config.toml
n_layer = 11
d_model = 320
n_head = 5
n_kv_head = 5
head_dim = 64
d_mlp = 1280
vocab_size = 4956
activation = "gelu"
norm = "layernorm"
norm_place = "pre"
norm_eps = 1e-05
positions = "rope"
rope_base = 10000.0
rope_fraction = 1.0
qk_norm = false
attn_scale = 0.125
bias = "all"
tie_embeddings = false
parallel_block = true
init = "trunc"
init_std_qkv = 0.029
init_std_o = 0.00618
init_std_up = 0.029
init_std_down = 0.00309
optimizer = "muon_variant"
lr = 0.00892
beta1 = 0.9
weight_decay = 0.02
lr_head = 0.00689
grad_clip = 0.5
warmup_steps = 200
schedule = "wsd"
decay_fraction = 0.777
decay_shape = "linear"
final_lr_fraction = 0.05
batch_tokens = 65536
seq_len = 512
doc_mask = true
train_tokens = 433900000
steps = 6621
dataset = "wikipedia_en"
Each number is 128 + 32 x the weight over its row's rms, rounded and kept within 0 to 255. Layers, rows and columns count from 0. Numbers have three digits each. The size before them is the row's rms in percent of the matrix's.

# v: layer 4 attention value, 320x320, rms 0.0649, rows 143-228, columns 240-279
# o: layer 4 attention output (transposed), 320x320, rms 0.0562, rows 143-228, columns 240-279
# q: layer 4 attention query, 320x320, rms 0.0822, rows 192-255, columns 240-279
# k: layer 4 attention key, 320x320, rms 0.0834, rows 192-255, columns 240-279
v143 099:108133116160116117111157114136129110162188079133160075079152140138160103137191172082096117160158148154131127113161146083
o143 096:146107135141108122083088161153173154081104151197127129100089214125109121101102101133169134104095112123156171054128160078
v144 094:148130132050184117134140185175167144162137120144082177115125146167077123143168152152181169114155122183120151078158138133
o144 090:139132093198114183111184116145148175125135116134133074126155114109104116102118095177119145089120206119108089117155089091
v145 096:150134087141075116108087092146150195103089141174152097153106128150154182099183123088150126179116101086132212060122137199
o145 097:158171115051147085120102143138131128125202118172075115113152163118155167174135128109151110137080159161134099115138111094
v146 097:098112162146120124142088156110136129071110114178078142177116117120082124082081072139155194130088148057143226146166138160
o146 096:095125107154168146131111162049154112112127159093122091113140093137128187115159150110137116147177138090091126158109121124
v147 090:114157183137119117132093108125102144094142123173100148075088126202040116142073070133135090113111123097133079133098166136
o147 090:140192119054111130145180107157149117139156152136104150094120169164120149172103172180044157097158120063135081145128141087
v148 090:093066108145106095072110166110151194118083114170141100118131116169060117126133196186128154158119187100114154149117124113
o148 092:134138122172146110126116109125112130148132132116091124123100160133143136122111127145133102103133135130129145166118068118
v149 100:125115166103135193131148239128133155129138118184177081165152187106108105077136120097110128074186039116105102100135116105
o149 095:113158108150082091129164187151135166132121125089185125155078109104125101139161142159098113160057115119089120126056098168
v150 091:138145049189055170080101155129092180133080123155087104164157065196075154118137115155158133065128172156129150140118125116
o150 091:118175106122124127203146103164135122087166101125088191099159090166060085145098158114113163126128085157093069159181164108
v151 094:111132107103210153111148117134131109139154110183100084096124095147124134136074129097119161136096095147084137155112077155
o151 093:175153151175049109115154151137155094157118138101097123119108113116085165142182161114114114144159121079166121160099198164
v152 097:108118137161097080138184073103178159123080099184045151115117109031224092134193135189139062183127150124105120134095102160
o152 093:135136114202104105160099154139184102191159102169122160117107127143149135114086195106082125130160167148115114158136122081
v153 098:096126041093098152170094076129115152175101134138136085153072145043155141136139157160137116136130122151149169124133155106
o153 098:118156090121098124098153119083148085118086111089167150158056145108115057189103166110097142134121141128060111129187130117
v154 101:175139170159154086114128113139070083108119117164135134108133075164143136139044153119170165155093086193107105134143126166
o154 103:089110131090141082128147123111138078100073072166098176148101147103112154120101090106103082118101145124143120114142140127
v155 099:177123151150115164090137166083114130090115128126126164106168121122143109101054146136098154166101143121154106128138103125
o155 100:101118124093141170155112080139121196114149180149103128145140121180117155111071156154102102105140115073186109139098118098
v156 094:171121139211103211101106120097153127046178113095111046127146112218071093085141123146136138136119160160115095187143156096
o156 096:119038185063156138136101124101194114111110134152168085129160106208123186171147118157143064116163213133169129184112063143
v157 089:170127093124084165119179085135151166178099136118111108072131155090106136130183123054102128112119155231090139093112134130
o157 090:146096180093116119068151155143100137091114107112172140104132099100149110158126142135152108141105207155133140159096127172
v158 098:080167092150171110090144194125100200180189145176097076137136134119088143114091126106080107118106184160132101139082148153
o158 098:142112125094121147101145093118178128064121116143204103133140170132128094100176101177101129144076060142120127193146098111
v159 095:152124165129180069101184156149128152065121123127095143125146146170160134104130151082132157137085140180115139122184078082
o159 097:113137138096114191108069092187147159168121125147125101104138129156102119165142106113087067115049192154097118090102182157
v160 095:059099135119123136138171117145124159097161124100156069155110165157137137123153100098152208146160149096168129106104104143
o160 089:168163147082116136120071102125087175163162120130127146117121169078170141146086099153164078144155094160138149150089124165
v161 103:174162069164187138092130109189101080096103137123191114126130131116122143123102120118138091132100075132119176166128132116
o161 099:096155161110101148162124140061154049115104072183063065102100196151113126127140119188142130112103150224139132124175122099
v162 093:103104114100050107107135182134143140187131133106097130100107128091149111100160135111170141093120170059151078108103145114
o162 092:119167123091205059127150160142085129127152103095154148171199121122160153123123074127057126157125088132141157126138151138
v163 097:158171114090141063167105109136073157196182164122059135170155134130159127154101082107074152100119139173127137117134099132
o163 095:172109100140131169180116143120141186073118199134129161149119144142117156109160098134117107105095103074148127119093121169
v164 096:069117163131181114156137109172126136229125110130135187134130087132159128058183098171110135128105139110111182178172139106
o164 088:122150119206084136137171159113159168176108182147144135113092101075184173159149173133155058163111131130113136139097123163
v165 091:185140127152164114117113201205141163121143124127147059144153074159135153146158102123107129116130161152111133122090167148
o165 087:073142125075157133117127086116160061132064163124093182097060191133125097090141152108082135110167131150096065062204219155
v166 098:135130108135179154142090170107142125122115161138142147108115120075109112156102114171129128174094101091100108150119124145
o166 094:098137145160117107115100123067144110101089084140163165198148162168067152143116149148129123095091103133124108175173209126
v167 094:142124142080114131150114139155132105147184106117119154166107088164182131117197115104112078137095108186102162132126194127
o167 094:131090100218120128113176110118049110127119151119157121127164097151155101067183169136157141110115101080084132088134175161
v168 098:175164146088104112105156097111144141124085106095106154109147111179227129080143189080127206184064133079090118119141108101
o168 102:165115102156138151147113060096161086088095106158142126133128120108105186109159121168144081129139084170151096168122120157
v169 092:073124132139116192144185136181134126145168102119134166156154075195141110121056123172133120144162129138078167135131081100
o169 087:129144100119107154061092145059118174138098153108149136100156094083145123086158165119161108087168131139136075056111049148
v170 095:124134146111185038101087140116127153080106134085124211129145093107214100088175139123162153165158110178152162108134096160
o170 089:156169174128078150157105148110164067113100107177174115139090150065141129172072102089072101132104125056149134147123176091
v171 092:115093194121112157135130131121102065088140110130131173085128146106086125124150122093128117127086083154106142115104128155
o171 092:178124099113148180116149117134187093074129065178128071140144150119139134087146130104137075135126106079157139104164047148
v172 094:134103120147203130130101091128144092191064146128157098167138083175129125145150154203132156091129076217106041094142143129
o172 090:167145140136121073111124151085131153132082130093104157076146095100187143123121130065113066071190124085081137107145167126
v173 094:142133117147131159143101127095130152137071137163162107187111120179183123142166171116119118072124100148140105144126165080
o173 097:105170164132141063089108114130185097154140085149144099116153142115095176085136039116110138082138032131135112098151115109
v174 097:104112149144166115123195083172140154103092140164065124093113120133098136117136132174162143133101107109131075152104097155
o174 095:120143054108134136169115108174125061154140154130108137180128142061063158144090135085143116164145135103116162095093144120
v175 102:059088123091061128144065155148095080146061091105151184116065128123080126129140191103106083086097126142100109142141122136
o175 101:169131099158099149159124161203171134112153139182119132157149136122094073153131150109122182122083107100103150103152187103
v176 090:128132140129159070132135180125157087106207152105094077174061123160158162130109091144136078120096180134098080137167149111
o176 090:120156125140074094158123085181103141096157119192166113131123157091103132148113139077084151131149069124155137091115106135
v177 096:204101110139115118117151148152089141122101129103068075147111121131131131085178192108088125142107122088128123120167122114
o177 092:096126124138124140140164124116150084150122142131133144100146137160116149105132072169132129153144128041172185092123148160
v178 101:094122097116122126124138135126142148143161174182157089139128112172126114096137147019180147069122093178137135146110090139
o178 101:111099079106095096141086101150147123151093119060131162132129167106111167162161167108092142155129031124189121122165124121
v179 097:196155192153111136141135102138149102135114135142115120121108115190108116140138112134097080114121194157113161117098157109
o179 094:174099171110124123069139099114135194128097136119111120108150136166132058154154143126116138103160181144128095167152088114
v180 094:128145135166109119155142155152121160143110150130183231074111184091170117115192140189137119122122065109076138141105097098
o180 091:125117177154083089094138189110089163099121023182103115166110098180122150058196091128167116158198123227195127129140142141
v181 091:112093081122048148123076065134119148190109130117161164142149134115143126120113076176131169100142141106098182111092047109
o181 085:091172123120106137140128133094133144140163150128099096118083155146108097149124130135136113199145136081120090108129140111
v182 096:161141094124221098156090097107125082130121129147098038067164117159086116070070096165152107175103115205060169143131129189
o182 095:166091078147115114132099140175169156067089125129052100135062128114172161137181112138152089161165171089168120173153061104
v183 096:126109048112091103144115228137117159162116163184144171180059131087139108144224161174177164127121160066220126167152127126
o183 096:126107115130138117105133164174106099110137112043186177112107115123083074099146113110101105167152125089139123112159172109
v184 097:182136145105161086089075157150131172157081129156138131047154167164192149111168120182145140175137156088098127107135084145
o184 097:142140118173111099134112152119152103119196197098111101167143117116191062111105155108151104111166135167125133107121122142
v185 100:145135120133219101090255202063135111154041098113073106155137107127107160129136120144136140143116060208137169091111149117
o185 096:158136166131163185156080143115070111152102089103090166153115105108100173081076194139166102095185140054133109149133108160
v186 091:165135188114122065149149192100113083102157123114160098148184085166105154142067084137170086147112168103101149139134148145
o186 087:102154168157138106099117122179103137123134146132135120110181133085136127088120121118065153136168128124089132173102179075
v187 097:115172179106070088140154081144086174025076099084126088122171128159141150132189112145128110117145118151127048042146104097
o187 102:180171096172120156150127169119122158163112162134105171083095112168068146154110099136157137140095154143100178181149126110
v188 100:150109120152109112142143134112164141064100132146197048114149094184156155134126121108145136106112116125126050129121090073
o188 096:083099104124097124133027106090140139142136125171067154095177130110109083121104132159134160161173106151097100127130141153
v189 096:158099129140134152116079134146094082194185128156103180148100134072153121156087144083126126160186174128134163127156089142
o189 094:093142110085084076106107113147144125123067159054101127153202154154136129100155137121149101152090133101134169077118104067
v190 096:082129209135156126166095093154143109117189167149094054202130137150165119112085087116160141146094134144123045134091108143
o190 098:106138089091127163172139156100134139163142132091180124099131137092142181152128141108153103124099141119145130106105122159
v191 098:133109105136126111077129190126139091150150136162125170079121159073171138101182156101086120119154115057085142144118130101
o191 094:105113134144089183130161060153099143121142102120103120145135126144116079114148095189121120151015119150129069167102117107
q192 123:167141105060138138159134157123150140083088073127112081128114127100112144212126182114064140134101086184079136154146101137
k192 101:125146114076108117138141099114133149142133139137107088163181093113159069160108174165130123120100121134132130129114070145
q193 064:112151049118152126174081180160140169119108108115108118159074121168198161122140157094096147163106157103139140171103072082
k193 082:138164112119145157122183094141133176106123108138166094179119106173112095158115127154134165160115104182110104137106099147
q194 071:116080150146120142084172176166136165133106152090083093145173142134122116118209104102140162147149180097147123098119088079
k194 078:133155170121084115089130152115093129144161179121133188157136141098135144147195111109168115145125124061102142174112119059
q195 079:111112129135180132085139090128121107167116104123157145146136120130154143115119139150152067141158158170086152143155110157
k195 085:147113116101143140133113220185092106093170078088129152087063088117081104094147119090119150094115131134154137136146177084
q196 079:103152115120173124144100161116130070145153155155095123143137129136145115114173156148139140158175114153122178171195115144
k196 078:118138141146140122137084125110091145106139129084137113124134131127124111107101133136065110087108178123093124109108098111
q197 080:182199139091101070162098159117136124126122122117158132162104119170151169084150070079125099063140133098159170093127086150
k197 087:140139109192132120126139129174119168157096122100086120053112106148183116116130137128115096100090118103173163119123096162
q198 084:130188111118158093172141125130135106148084115096156190113137110113125080108055137138090117146125135160179134167106124154
k198 081:187090070098075134176121114126113090162164127162145147102086103140082115143117129166148151120138120118080093121157144127
q199 080:138109170154106126124212068146144132126156165133132113130087119077149178156172126154146115114078106127176131119151152144
k199 077:157169139163165137129098080118110134135125148111121160090109119116103130139130124084166154055200166112129113144092137095
q200 074:105126135126148182105178155127139111163095115159122133190155126224118113188081127118097164143146165099137097147109197134
k200 082:070138130178159104120149202110130073175153163115082139089130127121107131088097106078117146130202150100110130111127200159
q201 083:110151108119156073177108168126083048168153155116141152156118143200141088143127108092116098113166156127121190093096176172
k201 084:093143122054141102122196135163125195132093148113089113086121140146149113100083120149107142102133203053099138109122163141
q202 084:135136069163111129154142072079161139141142132129110130126118089137080140115139132087114076049111088113122094170122118143
k202 085:164125085091141146165124076167171118140130088170070101136132081177165147152118137123150105109145160111123061112098125180
q203 079:130126118133141094096158072152100123142098168072121154119149142171112175111159094153120150115111141108108107125155158122
k203 080:088151165101140112201150081097146130113083107152103105134168117161159106120148204200110124144078128144091139092118089123
q204 073:129140138116104140148057129107100105095085152161108102148156104156100128141159107074106093121091170119103107193151151079
k204 080:125113138112070135141087166150128151141105121131116123175142161104167152049155189077084107109159101149135168119137179121
q205 079:146099061109159109073152153112128153125109124102118133143161141040194138054123152178125131107082109134139134176103142153
k205 075:147153120145176167098139128140165116132127129193049111080082125120140065125145145120128172114136071110136106174125118155
q206 076:143103189151091057080143093157100133099116134100128174104130083131059138148156147171141086114105099121141165137120085184
k206 078:099106152138111108108103100104139078157160138192147117112101058145184096116130174137133114060118118114144083140120117153
q207 083:181159125121128152139119165102136164144112134148099130104147032096147117128105146133087131135140145188148255100116150102
k207 080:126173077116168063120119141116108162146071209150200099112121124157115126198144114048104142135189108154105162119148130153
q208 084:062119135083080166148118126121085116185111158184183156151085114086129117107146098112135106184149097102140094081092152109
k208 084:144095141115152090143052121102132195117121129108096174057098131073150132099111141199159150074133122086095115116144126133
q209 087:139089137173184213130170085173155115168092101077141199145158122172117136054183146192116148159172152157128128109093100089
k209 088:174122161153077098146133127098092131145125174079131149147154134097109121150115182136074150126069138136135108115098119195
q210 083:173137154154094212123136145164156159122135100129117092105129177093107130099077149099118147175157148140178159174090124144
k210 078:137130121104091136127135140159157143107160107120162138160141149176122094142129158136141104104210095105130117110091178111
q211 087:115153163151150114092143126105116132076136086135058070097153151060149106178130110130102158120064105155164100219148158111
k211 086:225125131138163170142116119089172104097166180139089072101171136117106114135175155151158064157126082173125132125159113153
q212 077:101151113204124116107089126111142124119190118178103157097158156141099093152138143159135125111142118147102179141107171143
k212 098:190138114072144165138160126107153121080130087106133067165125113118064073143085176193101156147116126179159128139112036132
q213 084:131152194155113106108113113113181115106150125092127086113109090074170128106143094121134120123180141108146137166173145133
k213 081:147101169128092152108143114168115120128183072101130187148136136160097104063063170149070109138085113168130112129107135122
q214 083:087152117167141145176099176131118194078087068138089130135106110099090114201090220063096103172185102128074133109162130138
k214 082:138135091102094198109106211181103159122114154186142104131084131109174161152165132165097109103138105117142190164092127145
q215 082:106102096113159133140168138123134101147112080120157114094165119192130103185186145116097132128105151147177158104113143101
k215 083:139083139163071130094142118197149174162115117121130154096115147182130123134138092131150135093180186095161143138158152099
q216 086:158092127106156126142156120151149117028161135102175131133119151141124170124121179153066096113135110138076081107104136216
k216 087:144137140179174141183124145109085106110068087137139159078073136150072086063147121131182183142180125078126178124122124099
q217 087:176143109113097126159148105138108131185046112142059154169086112086176100163143141164099177098082121169132152128137197136
k217 090:092149156148134125144105105124129099114146140147130088096113166142101111118198109062131114103176139114155185161122128064
q218 085:108127169114153110154112118123119159108148171162138111128156128170188143105132112125152120105132175178191113110123115096
k218 083:124162079078115123121161127098186077142105125109096000105120150149157137133114154121144119130170150108154111120150136121
q219 090:114134151094093056163057068154119100115090125101094147127107158129117090189122149156114118160108156122118100084132118144
k219 090:111165168162103162116149158059105118061182179147124179128110148133114130122137110148103097136170117156143088128088159090
q220 085:144100140153109121117130162162127129207112147133112206127138111117159147095086068169157173124132118106157141099131164144
k220 085:134153097119117114177148151121112104090140093129169138073123098123109114171085125137127118187130130195137133133107077191
q221 084:098137186175134202102115101081131076112107150124159153055110149105151093147119108109122102159149124096169195112134149119
k221 079:141087102148147115173071150139155158097064122150095127179110118141142103105102127136104159141133124152097112128116165093
q222 086:076099103141152189102123120154120136130114171165214155172097123131147110098115094198086105100123173172075166122127159133
k222 081:166156152090129162125113152123119119066141130148129092187198124139165123162119112099128133157094103114074198106067108122
q223 085:112101114121086140140126097159121087102045128120066134069156122170152119157143119083187174141181148150142110092176116136
k223 088:125179165151120136202162080118146158104105108083174090120103085141152122132161169155090130149101120126080113117154065150
q224 055:097122083201115144106133146122124107153151153127147145142138166183134117105118092110137139085103149100141138126099189141
k224 093:134146102131122070169151144104178144090107099087087113115175124116163099142117126195107104095062119137100107142100092214
q225 076:109107178158104161060119071105153119141161126118118158104095160157155145056182113169140140092174137086146139113088148075
k225 071:109117175103102162106159096187139087103109151102174126126122095175057122121201147136129130087135145056149153126132083119
q226 076:021119143119108174111143089113136057071177044161157138124151158142195098129069133154176141146104187161145115161128124111
k226 077:172113119151113121105097135170123124120024178080075133183119129210132168172205083046151088094106160123110123130113120101
q227 073:079127099147064167114079055132118116132169123155160125146136143102200134174109122220123142121109108135113109126116118161
k227 075:150109126149167162142131156161132058120145121091142123186160131125118122133148075119133148134116147066073108099107068131
q228 081:167115128099093049053109132160097106140175122142170136148180103112169093147097152224152130117106119160102095177131110140
k228 085:136098182175150149111138150123111097122176121145124140089111145131124151140090145115155121180081110093096156135162104091
q229 072:130118080107173142107166126100091119168124085124180198124087117157171127089113134163122175192139108113122127145081145105
k229 073:136102107106125144170133242111069176121114157114123106153131118164118166118142066161123131136183147159107097125148082075
q230 075:137153179114154136095213079171134113079167113162100131122095146066145127124196064124101127139121119116101114112061096115
k230 076:174159132125111156090137144138091087178158135106110170121171128076145138157102112118073132123128071078113162096144145115
q231 084:149106172092091142126139108131146184208137177161126092084142164146129172133115109161170106116135088126142132129160188119
k231 089:084113109080070186103173153145129102161142113118111084141139155158079165139162128132058131175093069115135116085167204156
q232 075:112120130178119057103104112163126221127074162113108137128119143156101142149094128200202158102142087123172142126162176102
k232 076:137126123123101095124096100177115112148134132196102118084141147162158119121107057179162142091086118078108144144130126108
q233 082:121185123090109112203168115122112104137125123109083110112136073129083148112132129152109130161084087146148126147156095145
k233 083:169106124136173063068077149116109085221142064091092120104130092100112059121113194087137110170142146152094181107116205166
q234 082:144117110108154072146143116160147145113146106140091117158105129130152165175124120150151157075109147141074113143104147181
k234 073:145198160100109146118152058146120135110109072131183077119145165070143131173027104067135149137112044198099105097188136090
q235 078:079120099158121143097127169127140072124148125156108175122104116130081120114102082139174159101133113210116090117145155136
k235 084:151140165109148134112187150141168077106141120143122103143119121112106128168198135063116167090089173143127131150144119172
q236 079:079112093166192188078137094131098108112146156132146118156159158129075135120137101128099121100159111135217085130116115081
k236 078:146119153123094099092140141158120146152118091111122065148083128048195126115190158060156132116142156188148079115104100116
q237 071:090112170114143087171161111132129141058088179138156151132099121136141164120115132128050098135155176158132115136133105088
k237 086:148123189129177122147132084098132099142136095087159185140215105094197106156136156166151134137129141168120101151126103115
q238 084:154153128138078156143124154164117089147140137159179111168176143125124159108147160138143171063125146156109161133080106078
k238 080:101118077114106117117137138124178125107127154068125153115151150092204140112147125171109110119146123115148092123160069141
q239 082:134096101131114015132087111160117136141120109129148107159132144071158202132077138143127134076157154109178150101104158120
k239 079:130098135086088140105125132126135158156128183104121112127117098101143166144092061182094108196093114035151053131103146126
q240 083:160114177110154114090156134131157088153076121120124111144112194103108130146070166095093114075100115099194151092115085119
k240 078:133096163220110129129090111101143183110187090097138109141130125084115131096123107173167128159151112123154101146109177121
q241 077:183121081105099105116127085074133086201142128106100088163108140105077120136148183099143128156077203103122105147132127130
k241 092:145167129086125099115183066118150124169099060130155125157142090117115084139200116133132141153072096104086079145149065179
q242 087:126109158104157174143125166165137166100109175131133098140134084178107106152151102105130127144112134164106104107193051125
k242 090:138142145109100146125100176131138150138090161116146110157118122133167081132201176129093123134144101146128107133092143061
q243 085:192176109145127167127206064117130091069142127114171111140178109126109157085020113169126132119141130161140143102152115143
k243 082:167187160151180203123100135128114122135098193107085113140123120162083126187135137111119170088113096117117059090150108189
q244 087:162152121113106167178088165137167149129117105114127125147172147163182118154062088154121128123080074174099167164096069136
k244 081:110097142140127132168119148098104116134109141122108155123114149096165199118126114114134171170140152054127116130139115075
q245 085:168133128150100127092154158116154090105100099143125086089108087095136118186088146157161146093081141151167108161105141160
k245 087:163107162151091140130101148149109097125122112146147112079109104148145121145145131061130138160125113113148124128136077080
q246 080:101148152138140117105184143095135149126094110078136078150116104137189074138080127153118156075108132101102131157149160184
k246 080:121107138143202172109149116102108113071196086111072144136114137098066055104150090111111091138150119102108179142100109142
q247 081:097064086114183089169215105148095155146126137167121067164161124126165105131121149145138115096198142112120108184134097111
k247 079:093129151126122177146165098111156189138125108176140170122092148121118140124156079131172140086117151129178214093087145087
q248 088:203134079104090083091166119158118153105141136129096094145170098106134167105182150172119190180115108183136127112136121104
k248 088:138116121112205159085098178166110120097146145096104164059136172134164142161157108105157142127060086141144202128173140133
q249 081:146111132151136152157098061113126118135096120135116035149135158149121131100189153127130150101126099120068142130106116153
k249 081:081118161065104134089148104167128188155134151104190108141108150123132157078205101159137208148167163112142153155101150110
q250 081:147121163150153130097123070114133149116158125134169152083173186146118111047096171180150158134140170106182143067091123067
k250 083:167157138181116136176119079122107170146154077101139130123156069186124120145171117098074137159114174080102104167096095179
q251 082:078135137095119169144062171118098175172155150158172147116175120086179111174180180097136161150152168141098082090165105136
k251 080:109144168102140104103063119108150088126119081102125128154131108136178139154093103138110113086112152144138154076159133100
q252 082:072135165189141106179122117089128157060146147200111088108094141078166139086036227123136179140130115174120110141087103133
k252 080:078070093128094130145136113159090138073093079140182186125137133130061186116130140087112108131143103143110091202147126116
q253 086:125160113105123100113085114141154148159113168155087151166117095133100125140095169150087131086123167172117118113157162106
k253 083:102151066071175174164067172209165113214092105113196160156082151138091164148124141086135129123117193173129091111180116173
q254 085:172096139125092143112105133138064100112150131141117108237105116090121146104138127119152146107138135172154146146127142123
k254 086:149126159094101094149126099100163193131062122182143095107138185038147095181193156205113162105099137101100113123145143159
q255 090:148112130133128153123166140142113136166080114147175073120114156142146158144133181217175091133068127090125143126154121133
k255 087:134108165151153166081117138147148117119126149119114160122088170169125145112097118118119112074107134095168114122181132141
v192 099:094088123041079108165150104141142126156116107159190102089155153152174115075202131136096166093111145168177086107188146188
o192 107:089099155101172174086152169120126139106121136093120108110140150120096051203136133161079126188146139189118086147098097177
v193 114:208149139157057158181095145154115132062100143143150108105175087117124100153098127120117169076147125135174169171095127106
o193 123:175157177101086130156046097155154153147132139111127044140113152066149154089097139124101157091086062129156093162174140128
v194 101:127110171061064107095104133144099068130111124142072015122167102194203103096161094110113130180146121132107181097169148162
o194 101:128103140089132128100098148072096124110128182163146164158091126126127109149144145138125150142200141139182138133116150108
v195 104:095110164141150132110087163170138108143145147134073138105094060159065117106093151085106144149120171079080148120085114150
o195 109:139178122116132144100120071156127130116156192096133119139135118097151153140135155125072082144125123116167163098140090117
v196 101:130179123125145174132098138171104107083142153137133165129142128172115095137147156140109095103166123117089134112117132070
o196 116:134123116114117147075141109165137136088107111100148055107184105186145143125090080200132169067085151117139119221113113100
v197 101:093073126171164209121099125179102175110082119176155130191177143194190144156074127153134110191107161126142145144117105103
o197 113:139119090138106127146149141154148163127123104103095138158087067121120166167144136126119148142141101118179160242115126097
v198 099:158037137138181127119127129168125075118138086127164162094124168129174149145114216040143149153162089180128144102111122168
o198 112:171120150090150131144157143104108176139140118109156105131122139140135119170113144078100144183114122147166129097097148151
v199 101:101136105154144108112120123093128083198111148130105101086123112114148115095065135117134127111101070156171119107097154089
o199 112:145125130146167159068095117123137146115120179163133107182137154148118099124105152130146161143182095108152129075117138141
v200 097:136157067119156101170238114134147135053172115148158073077170111089186098128132024145111160149117135153147157157140140102
o200 103:149102120143170092178162117178096165089156181080143107098104126108165149090115124084119119141079121144162133132141116162
v201 095:150185113073095136118130131224135173104161168164169139059125189097121118086224130124074090175141150061144150114166083092
o201 108:197167155089175140134134148149099167149113124101169140110162127132141071064113162139094141179119133108128119160079086131
v202 098:101124158084097114115100094117123094137103149179106161131094133184132132169154165222121119195151110134087133109094085120
o202 109:105142150083112062146122137131124116162164089159133160139211091186122107151169121169143125139192135121103130119088116069
v203 114:115106113148154093100095120136139115092157123117081143116107092112078085174163125048143138100116091099114120143128138096
o203 122:097116100148157093172139121154144140164091131064067150147137215132097148112143136084100123157134153121110122121163135119
v204 098:134137121110183132118115136157156164104168145116157141089089175139148116114151076119091133123112148059138220148164070061
o204 104:099128130137156110172146151110206143157127106056146174141161165142117087093113135109098128167174117144131146153091068057
v205 102:126143167103114114118116125122123082167136114166062155103111087181142151096177084079125122094094073105140140100171161135
o205 113:102140171150090191159150099130166077131135154091149145164167137102093091151144105121126175149097130092161175124137115098
v206 096:117120139118125132143146122125154174155134120107156076177149182105142111153133046113086177096104156112148055110124142137
o206 109:099151181199142111154117152126022139119152112123101114149174128107113092159137124147143110123115090106075098158118121132
v207 091:121058126093137147119136106156109129169145097128178140123099147169093093099149154098171135148123153149141156079161180123
o207 099:136111168107141115051157163117137124103158103074141139123104090181101055132181159106115129093167144168175107140102171125
v208 096:131181052091194133107103134165143108157115164074188149094149173121065111180107174108068146140161151141153153153143095129
o208 106:084170114061107111112096152164139111142165102140143151096126143144102135159101138120117100154087052149128130122110137138
v209 102:107170138115064163174120095093143185153074217167154141129088132039212185110151123154103112095125094096143139138151142153
o209 106:109161119129098150179133130153170096135196127129119151129165129084178121160153122160088153161097138134159134068138100086
v210 108:086138098109142189178118155175116027192185164157103165120089122206133112129134070140106146126111166114142155168075120132
o210 117:133134143200183161110156115129111172142174144180097052118100125108091115051154116155094133167085078098110109129121107167
v211 090:157143164211126149136067111139129178163030068116173107130129117127114145090139119127138099155107060144112061091109077150
o211 099:094113137100147075143124128142147120140117117117098116130130113155119149174168115185106084157096140084142115193162088186
v212 112:161116077165114107135135122144135122083162148142112112074140166072141111124136109174110129152115158169121194157149150109
o212 114:139150099100077127107115097137170126138125132121147149146117134136146107096117165092180134119115136139163082147090122070
v213 093:131119128123180133178098112130132173078125101132111194137134081164108149083169143185089141099091134141106013120127155165
o213 106:102125156095163193121120166151141166157102102121110097096119111145135208066189115167096155100094155154162155093114140113
v214 097:145165113058092121102072118083121133143169086147092084204123135102142134166117149117033093184119107079087127137180069130
o214 106:137138081115126166154109165126085065084116161071118151120108140177132145147127156148100111137117165140139154217104105098
v215 090:044118121147151139148138124097123091153119103163115078151136116171128142145147167083163173124085106124189099178099119085
o215 097:161171115117161141117101124078112156077138076137136089144117129103093153136190158155103096118100098125170109187138145071
v216 103:140043160113112109132186078101118146072184109104143192115122154136055109154140180095104159189093145198190131143146130132
o216 112:164132181164127124126166138142088103133122173124120115121146112171078078140140118061163122118114167162165088157107145196
v217 102:131136093059122123174099102084131138157068115078136119161127119076071140119126108093167172099169154174099071139167117168
o217 104:139158060115140070147099094165076134137139135128093133171071145131149158135162095134113090107140176150120167074135124141
v218 104:163101118138129112108107145150104139112133143171145192177150171123162112175079100136151131132098100145108157190141092130
o218 114:076107171140103096100209102140159133106080118118118132119165127105125195173157110133187155111071122179172164147173126116
v219 104:185138144106054067141146117125148140086133112120168139078125158055138098098156127103088109103147174152165065119134160168
o219 115:137126113162116146150176220143061121079117109079123174133179142089128064200087125132071167140126190175095097180142112103
v220 103:141130159136109125097125144128115092148061126080116132166130179103164135075161082111087160111141120077165171119063124134
o220 104:097161163149132082111146230102176146160109150120168146110123108098142127091184138131127111111153139135184108135113130101
v221 103:159077096157127159154140136134126156139123131091117090095019106114189132121159156109108112108176195154109182203101124103
o221 118:132135105113117090110155089163073120153114131122169102121076113088128194079123114118063121133130183112123144108093127132
v222 096:071130137105131130186068117120088154094143168127163140073112102104150132206048125122110143187114149128166090151183126156
o222 107:142090163120149104183102158153129144130134143170094089179102138161130230084135134148142172113126125116119138126182129182
v223 094:144142152104091115140147089192090150083141102125136108045110131103105143123165111142130122131156145130076114155146092145
o223 104:164144121156133132164144119137132109067170069096136137121167115104122192022096158120075076133162148137178138119122092137
v224 091:124172130096154108112126082165132114092148102153131149117119166138174111111105158137123149163130123110202164134173158154
o224 098:161154132162136075142168194149110126102153170100073061126156101122142048131168185129121180176108127148167068201080194088
v225 096:191134155150129135107129157107116144111147130136086054129097140176156092153142101136105102154127104088169112163126100181
o225 109:114080207122102077145119160118067123163117162121110128112184120109087177070116165113113132103106114132162098205156140111
v226 113:129109139151103122174123120099114156130152088141084191146169139045159131146111167131110110190110112075113127182176116089
o226 116:128173079099116179203169120156177106137135096177129120116098111092105158107132080159171143174091077145116124137135106142
v227 102:141080160144193106104144075127109181149130144149136135084093109182198133097169179147158124129163119201145171087133137124
o227 116:136091155131084121161107164153109108180110164105171123143146105119146132104103085145124118138175179091157148113087090167
v228 096:134130123146104103134134158121125069098147115087094135084190075143114132113143184093129103127104148161149096096087151108
o228 108:141122151121064205058148137140061137072076143076095148142125137104084115145076129152171134128122132093150146124181157145